python train.py --n_layer=12 --d_model=768 --n_head=6 --n_kv_head=2 --head_dim=128 --d_mlp=3072 --vocab_size=10049 --activation="squared_relu" --norm="layernorm" --norm_place="post" --norm_eps=1e-06 --positions="learned+rope" --rope_base=1020.0 --rope_fraction=0.5 --qk_norm=true --attn_scale=0.0884 --bias="none" --tie_embeddings=true --parallel_block=false --extras=["capped logits"] --init="normal" --init_std_qkv=0.0163 --init_std_o=0.0 --init_std_up=0.0163 --init_std_down=0.0 --optimizer="adamw" --lr=0.000256 --beta1=0.9 --beta2=0.95 --weight_decay=0.54 --lr_head=0.0149 --grad_clip=1.0 --warmup_steps=539 --schedule="cos" --final_lr_fraction=0.0 --batch_tokens=131072 --seq_len=2048 --doc_mask=true --train_tokens=935100000 --steps=7135 --dataset="wikipedia_en"
Each number is 50 + 15 x the weight over its row's rms, rounded and kept within 0 to 99. Layers, rows and columns count from 0. The size before them is the row's rms in percent of the matrix's.

# layer 4 attention key, 256x768, rms 0.0132, rows 183-201, columns 480-575
097:70 69 59 72 40 37 43 39 31 63 33 27 50 74 58 66 64 53 52 39 44 34 61 77 44 42 76 57 52 48 51 52 26 38 40 51 58 45 51 42 64 62 47 48 40 65 27 36 30 83 76 65 44 72 64 89 29 41 17 57 57 52 55 43 54 41 56 40 29 49 42 31 78 73 60 29 67 43 52 16 57 45 60 21 51 52 32 62 50 65 65 53 44 54 27 44
103:47 43 37 72 60 62 55 37 34 56 31 47 94 05 45 18 51 41 59 38 55 23 38 40 49 49 37 53 56 61 54 52 55 53 71 43 32 81 65 41 45 49 52 52 67 81 49 49 55 34 32 59 35 34 46 68 17 61 00 30 53 42 33 55 60 54 76 54 50 51 53 43 47 43 52 78 51 46 27 43 42 52 82 48 48 38 40 81 38 46 61 51 49 71 48 70
101:69 58 55 41 48 57 35 25 60 54 59 75 52 56 45 53 46 59 51 35 51 69 52 66 59 61 51 68 42 45 31 51 58 40 48 41 60 31 52 22 10 54 51 43 30 42 66 37 28 53 57 53 72 41 69 60 78 57 67 51 27 33 77 38 71 37 24 46 82 58 50 85 56 59 37 29 52 46 75 37 54 41 00 35 64 54 67 53 44 30 53 54 55 42 58 66
103:68 58 37 45 34 69 36 42 38 65 23 56 66 39 20 27 53 62 54 60 80 59 24 42 35 45 31 67 67 51 59 44 41 45 61 48 74 68 52 51 72 50 61 55 60 52 46 41 74 35 54 51 47 38 22 62 09 57 47 36 32 41 56 48 46 59 47 53 57 48 53 54 76 51 42 68 59 47 45 21 29 35 63 48 57 73 55 55 45 37 49 14 42 58 28 45
115:43 59 67 48 53 25 54 61 70 40 69 60 26 24 42 68 43 55 38 44 73 45 51 62 52 49 50 53 08 59 37 64 46 35 25 55 59 24 32 45 64 46 30 47 31 50 40 32 15 43 35 64 45 65 61 46 68 51 55 63 56 57 60 43 12 41 36 25 61 52 36 43 50 62 83 38 50 69 76 62 29 47 41 48 54 27 81 52 52 42 67 60 54 44 59 53
110:52 53 16 67 45 59 26 25 47 43 52 42 27 30 49 41 51 67 72 51 47 64 33 47 50 51 32 17 37 35 28 42 51 62 72 29 32 85 50 23 49 67 60 46 41 43 72 61 69 67 35 65 41 34 36 56 44 49 45 41 37 47 78 51 40 23 61 49 60 37 61 48 57 55 37 57 48 62 30 59 67 45 65 52 30 55 34 43 65 37 50 49 46 60 66 53
134:48 55 27 61 75 48 57 43 40 44 46 58 62 54 50 42 50 32 43 67 39 67 49 50 44 55 34 38 68 53 57 36 28 59 67 40 38 63 49 71 60 62 69 65 45 43 50 52 81 56 42 52 38 32 17 63 32 46 25 60 47 43 65 71 63 36 80 68 29 42 50 33 65 39 66 47 48 45 41 38 58 59 67 50 41 58 56 42 51 61 52 48 32 55 38 39
096:29 51 34 59 44 35 54 25 62 44 50 73 50 59 32 23 44 84 51 34 47 50 53 64 65 56 43 54 66 66 61 43 60 54 52 01 30 76 37 24 42 74 41 66 40 53 74 53 49 38 44 54 43 78 30 10 20 84 49 56 68 44 66 65 34 29 38 56 17 67 42 38 47 44 45 64 55 66 26 45 36 67 37 74 57 52 63 60 51 50 32 48 43 61 54 23
099:56 53 46 50 25 69 56 10 73 47 51 44 43 35 81 47 59 26 67 61 55 16 31 63 76 42 34 57 30 37 46 55 33 66 54 41 55 73 43 84 57 52 54 50 36 44 26 63 72 51 30 49 70 65 14 14 35 37 40 35 69 43 60 69 46 37 47 43 27 30 50 39 66 25 50 58 52 61 49 29 59 32 30 83 27 40 68 70 59 48 84 45 73 50 71 36
096:56 58 32 64 22 32 55 45 44 36 59 43 47 65 48 29 46 42 39 26 52 54 62 32 41 77 42 26 68 81 20 71 52 42 99 53 45 65 48 54 41 69 57 50 45 69 74 46 90 48 39 48 76 43 58 65 47 62 39 79 36 61 71 54 89 49 54 40 82 58 52 48 50 40 74 57 48 49 41 46 68 36 62 55 51 51 38 63 58 58 66 73 26 67 50 36
097:71 40 54 14 46 57 41 65 56 53 33 51 31 51 69 58 48 68 40 43 59 83 36 50 46 71 51 30 77 55 38 61 54 40 47 36 78 46 45 52 57 41 47 40 95 32 33 58 11 72 76 33 43 65 77 64 39 38 56 53 64 23 42 46 63 43 52 59 61 52 38 67 81 58 68 56 68 67 35 49 58 46 56 40 42 23 48 49 42 33 76 47 57 44 65 48
097:30 64 40 68 83 79 69 51 51 57 77 46 35 24 22 38 44 85 55 40 37 26 35 40 36 60 49 53 46 43 48 45 74 32 56 62 35 13 47 63 53 30 39 43 62 60 54 81 45 51 60 49 35 38 41 64 45 66 35 52 43 76 56 46 33 51 54 13 66 53 79 64 36 48 59 35 49 62 65 51 37 65 52 60 64 48 43 75 51 29 52 52 69 32 66 73
094:53 41 56 41 31 38 66 53 67 53 15 39 50 52 83 43 76 43 56 58 57 64 31 43 49 51 43 65 45 73 36 56 50 57 56 48 56 73 27 41 30 34 71 56 55 56 57 62 67 49 53 48 56 39 88 52 59 53 64 66 59 76 43 67 43 54 52 51 57 72 25 48 76 43 49 45 69 49 81 36 60 47 86 42 49 51 42 60 42 63 50 53 56 30 61 37
102:49 22 45 43 50 51 58 56 59 52 40 54 40 29 45 53 69 65 63 68 30 61 58 56 62 47 67 74 46 58 50 39 45 54 63 54 47 21 60 47 84 33 41 44 04 53 64 96 52 59 42 42 17 47 25 62 69 47 48 54 42 59 41 50 50 58 65 58 47 75 34 44 46 44 65 22 38 41 58 32 62 47 23 21 58 03 76 53 30 66 46 48 39 37 65 82
100:49 29 51 54 53 47 73 65 65 45 65 67 48 59 60 60 36 57 52 68 65 30 55 64 64 57 20 55 36 51 40 55 58 41 53 55 31 82 36 49 52 61 70 56 57 44 79 77 66 66 54 68 33 59 71 37 39 54 17 63 56 51 54 71 71 44 56 70 31 87 51 52 21 37 08 36 43 51 29 48 57 13 45 86 37 52 41 43 72 64 30 54 28 38 33 82
102:31 44 31 49 49 69 61 62 60 52 52 38 42 23 63 62 44 53 54 33 55 57 65 60 59 40 32 60 14 42 55 11 50 79 53 71 37 59 54 24 26 09 10 41 57 57 60 39 35 48 41 69 66 36 56 51 67 30 51 60 49 62 63 37 70 55 42 36 58 50 59 38 35 52 62 53 46 70 74 44 49 34 38 56 51 51 51 38 16 18 25 42 41 66 40 66
101:52 48 54 58 21 64 52 32 67 48 89 67 51 72 55 60 47 48 44 40 18 43 27 64 43 51 68 39 59 40 48 37 69 70 34 29 57 46 49 67 55 73 31 65 38 56 13 63 55 43 46 26 47 59 38 42 59 31 52 09 28 34 51 41 52 79 45 53 46 50 67 61 63 46 72 50 59 51 41 52 49 36 36 30 77 58 18 52 53 53 49 69 68 65 52 41
101:56 38 42 38 38 64 50 35 53 38 59 59 77 59 79 40 38 23 27 49 61 47 45 71 23 57 28 51 70 59 29 28 32 79 50 48 51 67 69 45 56 39 57 41 38 29 37 32 53 37 51 51 43 40 22 29 40 91 68 74 29 47 38 44 54 72 54 48 24 65 57 60 69 44 56 25 57 37 68 70 59 38 37 40 47 58 39 71 35 54 30 32 54 50 51 51
099:29 41 45 72 69 49 57 58 52 42 43 80 44 58 68 39 46 51 44 68 37 36 61 36 73 68 77 56 19 66 58 72 48 49 53 46 46 59 67 63 29 43 67 42 37 47 78 62 60 54 63 43 39 44 67 53 79 42 60 70 58 70 56 43 34 37 13 64 56 52 61 33 60 52 60 53 54 41 30 55 58 53 62 64 56 54 45 63 58 25 64 50 30 78 39 41
# layer 4 attention query, 768x768, rms 0.0136, rows 440-457,568-585,696-713, columns 480-575
134:57 39 43 32 44 56 52 38 28 17 45 45 70 49 67 47 34 60 49 51 31 45 34 46 40 59 85 67 69 34 62 17 70 69 62 31 63 57 50 65 62 54 53 52 41 69 60 66 31 56 51 41 38 29 35 59 29 54 47 38 50 41 68 64 63 24 52 64 26 58 28 17 47 50 36 62 39 40 52 56 50 43 61 66 34 74 28 37 63 66 33 30 26 72 65 56
096:33 75 52 55 48 23 43 48 42 63 34 54 30 77 51 42 61 34 21 25 52 65 32 41 45 47 54 46 31 46 53 63 36 41 59 32 49 65 37 29 45 36 55 63 37 40 41 30 45 60 23 44 55 34 86 43 38 63 51 56 70 71 34 46 38 76 29 51 70 72 42 68 64 62 68 69 50 40 74 46 28 40 28 35 51 46 47 54 30 27 47 68 62 55 21 65
106:77 34 54 36 50 60 57 51 26 53 60 44 68 45 43 63 40 61 54 43 54 43 31 68 40 76 70 60 69 37 35 48 34 63 52 46 68 33 57 55 66 37 69 30 70 53 54 64 58 61 22 69 61 77 29 75 47 41 30 42 50 56 16 55 36 36 69 45 66 54 48 43 39 36 31 62 44 46 49 31 85 69 62 41 32 62 44 43 29 39 40 61 47 58 57 55
105:36 52 48 40 27 70 32 29 74 59 46 23 60 21 66 32 93 52 36 18 73 72 48 63 69 42 58 65 42 76 52 62 36 40 52 41 41 45 49 32 58 27 57 36 59 53 43 49 32 36 31 31 66 78 57 44 44 52 60 47 53 37 68 44 29 67 41 30 92 41 54 54 25 58 51 29 54 62 55 44 42 52 49 63 26 50 65 66 37 09 49 48 70 42 28 58
113:34 41 62 89 48 62 58 42 29 28 51 63 26 56 64 52 45 32 45 68 57 49 44 32 24 58 64 15 55 37 56 30 53 75 40 51 51 73 29 36 46 78 57 57 46 51 57 63 39 51 62 34 16 38 29 58 53 31 36 40 50 55 53 50 27 42 52 60 42 27 18 26 64 53 58 48 55 55 40 53 50 39 80 38 61 51 34 49 60 33 28 34 57 70 72 32
106:45 23 57 45 47 83 68 56 45 55 47 50 32 43 34 70 65 24 40 46 20 65 41 60 74 61 27 34 61 28 46 41 60 56 33 27 47 77 53 54 40 70 67 49 37 67 27 78 62 44 59 53 44 39 26 47 49 43 48 51 37 46 76 57 54 41 72 33 50 80 38 38 63 41 34 63 42 47 57 68 57 16 72 67 55 68 55 27 77 56 52 38 73 74 66 44
114:51 55 47 51 41 62 56 28 50 47 48 40 57 40 54 36 44 49 77 32 47 56 47 37 64 39 58 54 80 46 54 22 43 59 61 48 66 54 51 41 61 38 68 29 31 69 55 56 66 64 60 53 51 44 29 62 35 70 57 62 46 34 78 53 66 28 64 28 43 63 45 66 47 49 19 65 52 56 52 65 64 71 39 40 34 68 47 63 62 45 25 50 46 60 57 34
103:74 50 42 28 55 58 61 38 33 36 45 33 52 55 91 53 58 28 64 40 30 46 38 37 47 37 74 78 59 62 42 27 73 67 65 60 33 42 56 53 56 46 57 33 48 56 45 37 51 38 59 62 56 43 45 53 51 60 27 43 57 17 69 47 69 43 65 47 37 48 35 26 54 44 32 47 37 40 31 42 62 41 27 41 40 98 56 48 14 62 43 39 65 38 53 53
109:57 61 47 58 37 35 27 71 34 46 48 47 69 34 37 74 41 36 41 33 48 55 68 39 47 61 38 61 60 46 45 59 44 57 35 73 53 60 51 87 45 63 54 52 51 38 72 70 51 40 70 41 50 44 57 55 42 64 40 55 59 68 33 61 75 47 31 59 38 68 42 34 46 41 46 47 00 57 45 55 38 42 18 70 31 42 64 37 62 80 59 32 38 46 74 42
102:52 34 72 30 32 48 47 30 51 63 65 44 69 51 29 67 38 30 21 64 64 70 47 31 81 42 26 67 48 55 48 42 57 53 63 57 37 48 56 48 43 35 53 34 75 42 56 13 67 68 70 68 65 25 39 58 42 51 53 56 39 44 61 59 83 47 50 56 67 34 53 44 42 53 81 97 58 48 51 38 62 69 47 58 88 71 42 73 26 58 37 51 64 54 20 39
102:40 30 19 46 42 33 59 78 65 72 80 17 60 71 36 34 41 09 28 51 59 63 75 75 45 65 63 46 64 36 26 60 67 45 53 59 48 46 35 68 45 55 52 48 78 59 50 57 62 45 42 39 44 58 53 76 44 27 68 61 44 69 74 38 30 62 57 57 46 44 44 75 64 39 78 46 57 71 39 47 32 38 46 48 70 48 49 49 59 34 38 54 57 49 29 62
100:49 50 18 64 56 55 38 62 24 64 35 57 58 21 53 58 38 43 36 68 58 49 61 38 40 46 66 44 67 12 24 77 40 54 30 53 64 87 42 58 63 70 37 64 35 40 66 44 54 48 35 63 29 42 40 58 40 31 54 38 66 75 50 33 56 63 55 51 67 44 58 67 55 46 57 61 31 56 55 22 37 78 27 55 66 52 55 35 58 61 45 62 37 58 77 70
100:21 33 48 45 40 29 64 75 41 10 59 41 51 54 36 61 52 22 60 51 39 31 39 24 65 55 55 58 58 54 74 62 43 48 54 71 24 67 52 64 50 74 33 58 18 38 58 39 34 27 35 80 37 42 13 34 40 87 74 72 19 52 63 35 36 35 33 20 50 46 53 25 62 45 49 40 54 46 66 46 41 59 54 46 21 63 51 42 48 60 75 71 45 26 44 98
108:43 57 53 59 48 51 62 22 44 42 71 54 62 54 51 24 41 30 55 40 63 68 31 69 48 27 39 53 52 67 45 42 73 57 64 57 41 62 72 62 25 53 51 61 48 64 32 34 68 31 32 29 35 42 33 45 45 85 37 66 66 57 70 99 52 38 61 67 55 77 60 50 52 15 28 71 44 62 31 24 38 75 52 51 22 34 33 59 67 33 62 34 56 73 50 23
107:52 32 37 70 28 91 44 57 48 28 81 29 52 56 39 46 60 22 54 58 48 49 55 41 03 59 61 38 25 55 14 43 41 63 35 70 58 49 30 35 47 53 50 67 64 52 63 55 45 32 53 38 47 93 53 54 55 46 87 57 64 53 45 55 38 40 23 63 77 61 54 51 52 63 62 47 11 71 52 50 82 47 61 52 68 24 23 38 49 51 44 28 36 49 38 41
104:65 81 90 38 70 39 31 40 56 79 46 67 64 58 22 62 63 31 51 49 49 56 44 38 70 58 73 37 50 60 47 37 73 51 45 37 63 48 42 46 67 36 59 36 65 60 63 73 44 56 42 21 54 34 58 37 43 62 68 99 66 57 11 62 61 53 61 47 41 54 38 58 47 46 50 61 83 29 52 42 38 41 66 75 65 50 60 48 87 48 47 51 42 53 39 70
100:70 25 43 71 78 40 31 29 31 33 44 37 38 56 51 61 39 68 55 29 24 29 53 59 61 49 36 22 34 37 51 67 35 09 38 24 61 17 52 23 70 69 48 43 46 34 55 44 29 45 70 52 47 67 36 46 61 46 61 32 50 66 57 46 44 39 60 52 52 59 47 39 46 51 59 49 86 34 73 48 40 40 83 64 50 37 34 31 75 66 55 63 34 59 77 45
099:53 47 60 63 34 89 54 32 46 56 47 58 33 26 31 52 56 57 53 71 47 36 68 45 14 58 91 51 67 57 18 73 26 41 39 62 49 64 57 37 39 57 32 39 61 42 26 71 49 50 32 37 37 19 48 58 61 33 19 56 56 38 33 40 53 45 65 38 56 49 28 39 52 51 59 64 43 37 48 53 51 40 63 63 44 48 72 55 42 50 27 70 45 67 43 65
099:36 64 62 41 55 56 32 45 54 31 41 38 43 62 71 58 25 57 49 65 64 33 54 34 43 74 40 55 67 62 69 36 21 58 61 44 42 53 57 61 54 30 85 27 34 52 70 59 38 50 21 40 34 38 28 56 26 50 43 71 51 68 37 59 50 14 78 90 30 27 51 21 35 51 30 53 46 48 27 58 77 57 38 43 32 67 47 41 36 43 50 35 45 52 56 37
098:25 61 44 25 48 29 62 61 39 22 50 74 61 75 49 70 27 49 58 34 51 77 43 86 57 55 45 26 45 25 89 57 32 60 29 29 48 63 54 67 11 53 23 70 56 68 40 49 42 28 79 44 46 32 41 57 83 34 35 46 54 55 55 70 33 63 45 61 83 60 52 64 42 41 51 39 33 53 56 44 48 51 45 55 70 42 50 25 42 48 38 74 38 40 69 59
104:46 74 82 58 46 57 79 32 53 66 43 50 63 79 49 56 58 55 34 57 61 44 47 52 56 52 53 62 49 79 41 42 42 39 69 61 41 39 49 41 42 66 32 34 73 48 37 23 52 55 68 65 36 53 41 26 08 24 47 57 80 30 33 39 80 44 70 52 11 38 47 63 63 21 39 55 48 36 67 33 60 61 63 40 28 59 63 80 28 41 36 59 74 81 39 60
098:10 40 29 40 35 37 44 65 72 58 45 63 39 51 70 71 55 56 60 58 67 22 68 46 58 39 29 94 45 56 55 49 46 37 51 59 40 51 53 32 25 52 37 34 30 39 49 51 18 12 48 47 34 55 68 43 53 55 52 65 70 65 64 45 23 78 32 42 58 82 42 26 30 39 63 51 38 75 46 18 40 46 38 37 57 54 82 54 46 43 49 73 44 33 24 57
101:41 65 17 72 30 34 54 45 49 40 48 45 52 52 38 48 52 36 67 51 52 58 36 40 49 62 46 34 56 72 37 56 53 25 52 51 56 32 51 70 73 86 34 22 34 47 34 48 59 36 34 42 45 52 37 32 48 42 52 80 36 42 51 55 74 61 34 67 53 14 47 47 53 32 32 72 39 30 28 61 38 21 71 37 55 41 46 48 43 06 44 54 26 68 67 68
093:55 46 37 34 46 55 61 44 37 58 52 47 36 60 53 30 42 28 77 46 43 45 35 53 53 55 45 63 41 48 28 49 73 47 53 41 48 40 68 39 53 64 51 44 47 35 45 47 29 44 47 50 30 56 31 33 33 43 65 41 58 59 47 41 65 56 79 58 57 56 41 35 85 63 30 69 64 50 35 71 70 50 59 47 30 51 44 50 50 44 55 40 49 67 63 62
094:35 45 59 25 28 58 26 40 52 48 36 58 63 55 71 48 77 48 49 71 65 60 27 21 70 46 63 54 36 53 41 63 36 46 54 40 40 64 60 32 63 28 63 32 75 67 69 63 13 53 58 70 64 55 55 41 43 47 47 63 61 32 75 49 33 49 64 59 41 77 40 47 51 39 12 56 57 68 39 41 62 39 26 30 45 65 38 53 39 54 30 28 51 67 73 53
102:46 50 45 32 31 36 50 67 25 68 30 58 32 37 41 53 61 60 50 58 41 52 65 66 64 61 39 63 78 54 44 55 76 64 63 21 60 61 32 89 50 21 58 57 56 11 68 36 39 47 64 84 21 67 44 18 61 52 52 34 64 42 39 65 41 22 38 33 28 19 44 57 45 28 78 16 34 32 43 61 63 47 62 74 39 72 73 85 60 64 48 45 56 73 44 39
097:71 55 73 32 49 77 25 43 43 73 30 37 76 63 47 58 00 32 08 49 32 51 61 37 40 56 81 30 87 26 40 67 41 60 56 52 43 52 55 51 37 45 61 52 63 58 37 66 64 67 39 80 37 47 54 74 45 46 77 36 69 35 49 49 63 34 51 48 50 46 65 58 45 53 48 38 37 56 45 57 60 56 45 69 46 55 31 40 40 54 60 33 35 38 53 47
098:82 73 28 33 62 70 51 61 52 44 45 57 47 50 51 33 51 43 35 62 68 55 17 53 30 75 65 22 52 57 44 32 48 40 15 47 67 52 54 28 48 37 43 41 71 60 68 43 47 66 55 28 64 20 39 36 51 60 32 34 35 48 38 31 36 47 50 65 72 63 54 41 61 50 43 47 63 80 68 77 59 59 65 26 51 53 34 76 44 18 59 36 39 27 64 49
097:45 50 32 41 32 68 50 74 58 29 66 53 32 42 39 38 28 54 20 62 21 74 31 49 55 83 68 65 44 31 43 53 67 45 19 61 51 54 55 41 21 54 48 52 35 28 49 28 36 43 47 14 50 68 37 60 39 50 20 54 52 52 35 34 14 31 31 57 38 49 32 29 39 77 35 49 35 61 63 44 32 67 48 38 50 39 60 46 32 63 59 28 35 37 66 43
095:42 54 25 44 32 70 49 64 52 16 52 33 42 63 52 44 42 27 37 37 56 50 45 52 52 69 43 56 46 39 53 37 51 53 67 50 65 47 49 51 51 33 69 59 45 31 57 31 52 53 51 55 53 49 73 57 43 52 15 34 69 30 48 82 53 32 42 49 51 41 65 53 76 34 46 41 50 41 55 51 75 46 31 79 60 35 37 42 45 51 39 34 75 36 39 71
097:38 33 32 35 37 40 36 54 38 51 23 58 37 48 67 75 56 41 60 54 66 80 10 60 16 28 62 67 53 64 54 58 55 33 78 57 34 55 46 59 36 63 71 64 58 44 46 68 38 60 54 50 34 63 66 42 67 30 57 80 45 42 62 46 15 80 40 50 37 48 75 37 31 72 56 31 31 36 75 39 53 86 39 37 48 30 56 49 48 63 53 53 33 40 50 40
105:21 42 51 62 70 56 45 65 41 46 43 62 39 50 42 26 44 36 66 52 47 75 36 36 71 60 55 41 44 47 44 70 77 29 44 66 30 63 52 53 20 22 38 68 59 46 46 33 77 61 28 16 36 35 55 37 42 54 32 56 38 45 58 55 30 60 55 38 47 68 34 53 42 54 40 26 51 36 68 45 48 43 41 36 61 55 29 39 45 27 48 40 47 56 61 64
095:66 50 94 40 48 48 76 41 45 23 69 37 60 82 58 25 87 15 70 30 41 53 59 37 40 56 57 65 41 57 58 62 62 48 50 63 74 79 25 36 40 54 53 61 49 47 33 43 10 24 35 56 80 35 45 56 52 51 51 72 37 43 38 60 51 82 81 49 63 36 58 77 35 35 48 48 57 70 48 47 80 56 45 35 41 67 60 25 41 26 30 65 65 38 76 60
098:32 49 38 72 38 40 57 71 67 50 61 62 31 39 35 46 40 52 54 32 36 54 59 48 34 44 41 45 45 74 56 63 38 42 52 46 51 33 38 55 67 52 62 52 52 28 40 41 64 34 37 57 34 32 59 58 77 50 37 62 24 61 39 45 47 62 54 28 64 30 29 62 79 61 58 39 38 49 18 35 48 47 79 49 70 54 56 38 65 52 55 53 38 15 44 27
103:64 96 64 45 49 64 34 74 54 53 35 61 93 67 59 44 38 50 45 78 57 41 24 50 56 37 46 34 42 52 47 51 47 36 51 31 13 55 63 32 66 22 48 66 63 55 72 21 52 61 62 44 43 66 34 56 33 66 42 52 67 63 60 43 44 42 49 56 73 42 70 68 63 47 44 64 62 70 52 52 46 54 53 49 70 57 23 71 43 44 50 39 83 62 46 35
105:41 43 64 16 63 61 59 23 60 51 27 56 73 72 38 36 62 31 39 50 50 25 75 26 43 62 70 51 51 34 65 49 42 53 75 31 50 79 37 78 53 50 52 51 26 40 60 43 46 77 32 43 50 33 43 82 67 73 47 22 55 33 18 63 64 82 52 71 68 46 52 48 41 54 51 64 50 56 60 20 36 55 48 62 65 51 11 38 51 27 60 65 27 68 53 60
107:33 30 62 50 44 61 66 33 39 29 48 35 63 35 28 39 34 41 30 43 43 61 17 45 41 99 44 60 48 50 53 42 31 52 26 35 68 61 33 57 32 34 45 60 43 68 57 55 52 76 44 54 40 68 48 46 25 32 46 43 50 67 56 66 28 65 64 54 35 45 36 63 54 66 25 65 46 58 20 47 69 47 48 40 53 78 74 50 46 71 54 55 40 47 86 21
100:63 53 45 35 40 38 32 50 79 75 43 72 55 61 40 55 52 31 72 38 72 37 55 54 67 53 34 21 33 52 38 53 44 36 47 37 31 37 78 57 47 59 49 57 78 58 54 46 74 50 39 09 65 43 67 54 42 55 40 57 49 57 53 58 59 79 09 43 68 42 26 60 15 59 55 62 54 47 47 49 34 53 42 69 87 52 38 65 58 51 72 52 23 50 80 47
103:47 58 42 33 48 55 49 51 60 59 64 68 65 69 51 58 29 72 26 47 29 49 58 34 39 60 43 48 83 46 41 60 61 60 30 44 56 40 43 39 42 56 40 70 68 56 39 57 36 80 70 72 26 53 59 28 42 26 34 46 86 66 28 26 42 62 52 48 20 27 49 56 75 30 20 35 44 29 70 46 55 63 48 46 18 72 61 33 53 61 25 47 40 57 34 38
101:46 42 56 53 59 25 27 43 59 33 46 34 41 15 74 32 60 74 47 28 76 41 41 51 56 21 59 59 55 47 64 39 55 34 44 47 69 35 66 38 31 36 03 45 38 71 50 59 49 57 53 51 67 28 70 60 79 79 38 56 37 42 45 31 32 81 68 56 60 47 56 59 47 42 34 25 34 47 60 54 38 72 51 33 49 34 58 79 54 29 44 45 69 22 48 64
097:55 71 40 57 52 60 58 51 39 49 40 41 49 58 09 53 40 36 40 52 56 43 75 35 33 41 59 57 61 61 62 48 49 40 44 42 62 38 36 47 63 74 47 46 42 58 40 46 58 53 66 45 28 34 36 34 50 62 33 32 43 30 51 45 34 54 58 63 52 74 36 51 50 45 28 44 43 22 51 53 45 73 44 43 56 36 57 14 72 48 35 60 47 52 52 49
100:51 59 44 16 48 53 40 35 15 38 38 48 30 67 75 56 50 34 29 33 39 39 56 34 86 55 28 69 61 62 34 44 30 64 43 52 60 69 28 55 59 50 52 71 46 58 62 54 56 40 39 56 48 23 42 35 41 51 71 18 53 64 67 63 44 36 66 74 39 57 63 27 68 57 49 62 53 68 28 77 68 38 43 32 28 54 64 16 33 77 35 64 52 50 62 39
096:44 35 70 59 46 45 51 49 43 26 30 51 61 40 49 61 49 65 59 65 55 40 68 55 10 38 61 71 39 56 47 30 52 32 60 40 69 32 26 41 89 64 66 54 47 58 60 60 24 35 54 47 41 35 65 38 51 42 35 50 57 62 53 53 71 21 52 42 47 55 54 65 74 79 67 59 39 39 47 73 55 78 32 41 36 47 43 47 57 23 66 39 61 43 32 63
098:49 18 23 46 40 59 62 58 28 51 55 56 68 28 41 50 68 53 36 61 52 24 53 49 60 41 78 62 80 48 46 63 45 58 87 58 46 74 48 55 54 37 42 74 38 64 49 38 56 54 48 62 48 67 41 38 61 50 56 26 48 57 38 52 85 41 46 49 58 29 54 43 49 52 70 42 42 59 23 65 67 28 32 26 48 81 54 24 65 48 23 31 62 51 53 64
110:32 22 59 33 39 40 52 46 43 61 35 48 59 62 39 47 52 50 56 45 51 29 66 40 50 64 25 39 48 45 42 62 71 70 44 47 51 65 29 81 48 54 75 47 56 39 83 73 58 30 58 84 42 25 38 64 39 22 73 43 65 65 30 80 52 61 46 59 64 31 47 58 58 39 41 50 24 67 38 51 29 49 85 49 33 36 55 36 30 58 38 24 69 49 38 33
101:48 46 40 77 64 35 41 67 53 62 13 40 40 73 41 56 41 15 28 65 33 54 47 48 38 52 17 38 55 56 36 44 38 60 37 50 24 40 55 50 33 13 61 47 82 52 44 58 62 77 44 60 84 66 90 40 50 54 36 54 43 46 58 52 57 30 46 52 90 46 51 72 43 49 23 38 71 42 57 38 35 28 44 30 62 58 24 60 57 24 22 67 30 75 53 50
103:63 62 53 58 44 40 53 53 59 47 53 50 46 41 65 52 64 09 48 46 28 39 47 27 46 41 64 70 75 50 41 35 52 55 24 54 27 69 43 62 61 45 57 43 39 49 40 43 34 83 61 58 63 53 75 83 57 53 43 68 30 50 78 46 25 70 57 44 39 50 35 51 33 83 39 70 65 46 52 27 30 56 31 52 62 47 53 62 61 36 51 36 48 39 45 82
103:37 46 49 64 35 47 39 65 36 67 76 45 30 66 45 63 46 73 68 44 36 47 29 53 62 76 93 58 89 58 42 47 40 69 60 63 48 41 41 23 22 34 44 40 33 43 43 40 31 49 66 09 48 60 57 46 50 30 39 41 46 49 52 36 80 41 58 48 32 40 56 41 51 36 42 44 76 27 36 39 63 57 78 28 60 26 44 61 67 64 30 67 39 35 58 49
102:40 47 59 57 58 31 41 60 34 50 58 32 49 52 40 47 81 84 52 79 73 44 72 57 37 80 67 55 58 38 20 59 33 76 47 56 41 59 35 54 28 51 62 35 44 62 36 53 12 26 32 71 28 58 27 73 34 24 57 20 74 73 78 60 30 47 56 69 70 40 47 47 37 41 59 41 60 77 44 62 46 43 40 39 61 48 47 60 38 51 52 49 63 66 81 63
103:21 12 69 25 34 34 67 58 65 47 50 92 65 59 63 51 61 71 44 44 48 43 68 17 55 57 46 26 48 41 47 47 43 54 29 69 83 66 45 34 48 38 48 66 38 52 56 42 61 66 50 39 54 46 54 42 59 59 49 25 52 42 42 79 25 40 49 23 36 40 34 66 46 31 31 25 64 54 57 58 62 45 38 55 66 48 32 96 13 47 43 60 46 34 33 57
101:39 49 64 40 52 58 50 47 56 29 70 82 25 91 72 48 55 58 51 45 68 32 82 54 36 54 62 50 52 70 58 46 47 38 41 60 55 49 52 30 45 57 40 54 56 43 52 38 51 35 43 54 65 50 76 60 50 52 49 48 54 62 49 66 27 60 40 40 83 31 40 76 56 60 75 40 28 57 35 29 53 79 42 37 63 33 55 36 65 69 48 47 41 36 59 64
101:45 43 79 63 21 64 48 55 50 54 33 55 49 51 58 43 49 37 60 50 39 52 38 54 68 32 41 35 48 46 26 34 20 58 21 40 78 51 76 63 64 33 58 24 57 31 53 47 44 28 58 26 21 60 36 59 29 77 62 72 50 41 58 45 44 12 42 55 48 63 66 54 21 82 68 51 33 56 45 54 00 35 81 61 60 58 35 56 92 40 46 60 44 55 21 45
099:74 46 67 42 53 70 42 23 59 61 28 31 43 76 87 48 85 60 40 49 36 42 24 51 49 33 22 65 66 38 34 55 56 78 52 51 38 53 46 38 61 58 60 41 57 50 49 52 61 51 52 34 59 58 43 55 40 52 87 10 77 32 42 64 24 24 41 47 55 85 53 23 59 43 60 66 36 50 45 53 52 49 60 36 54 49 71 59 66 69 49 49 47 36 28 45
100:42 51 40 61 69 45 56 36 45 35 52 76 50 57 15 62 67 34 56 50 51 21 60 41 62 46 31 53 29 38 39 62 81 75 58 31 61 59 30 30 35 37 51 67 39 61 67 61 84 39 62 50 72 70 48 66 46 56 37 78 55 37 30 49 61 31 40 49 53 48 48 81 34 47 53 76 64 54 33 44 47 41 54 49 58 62 26 49 63 27 45 66 51 51 28 31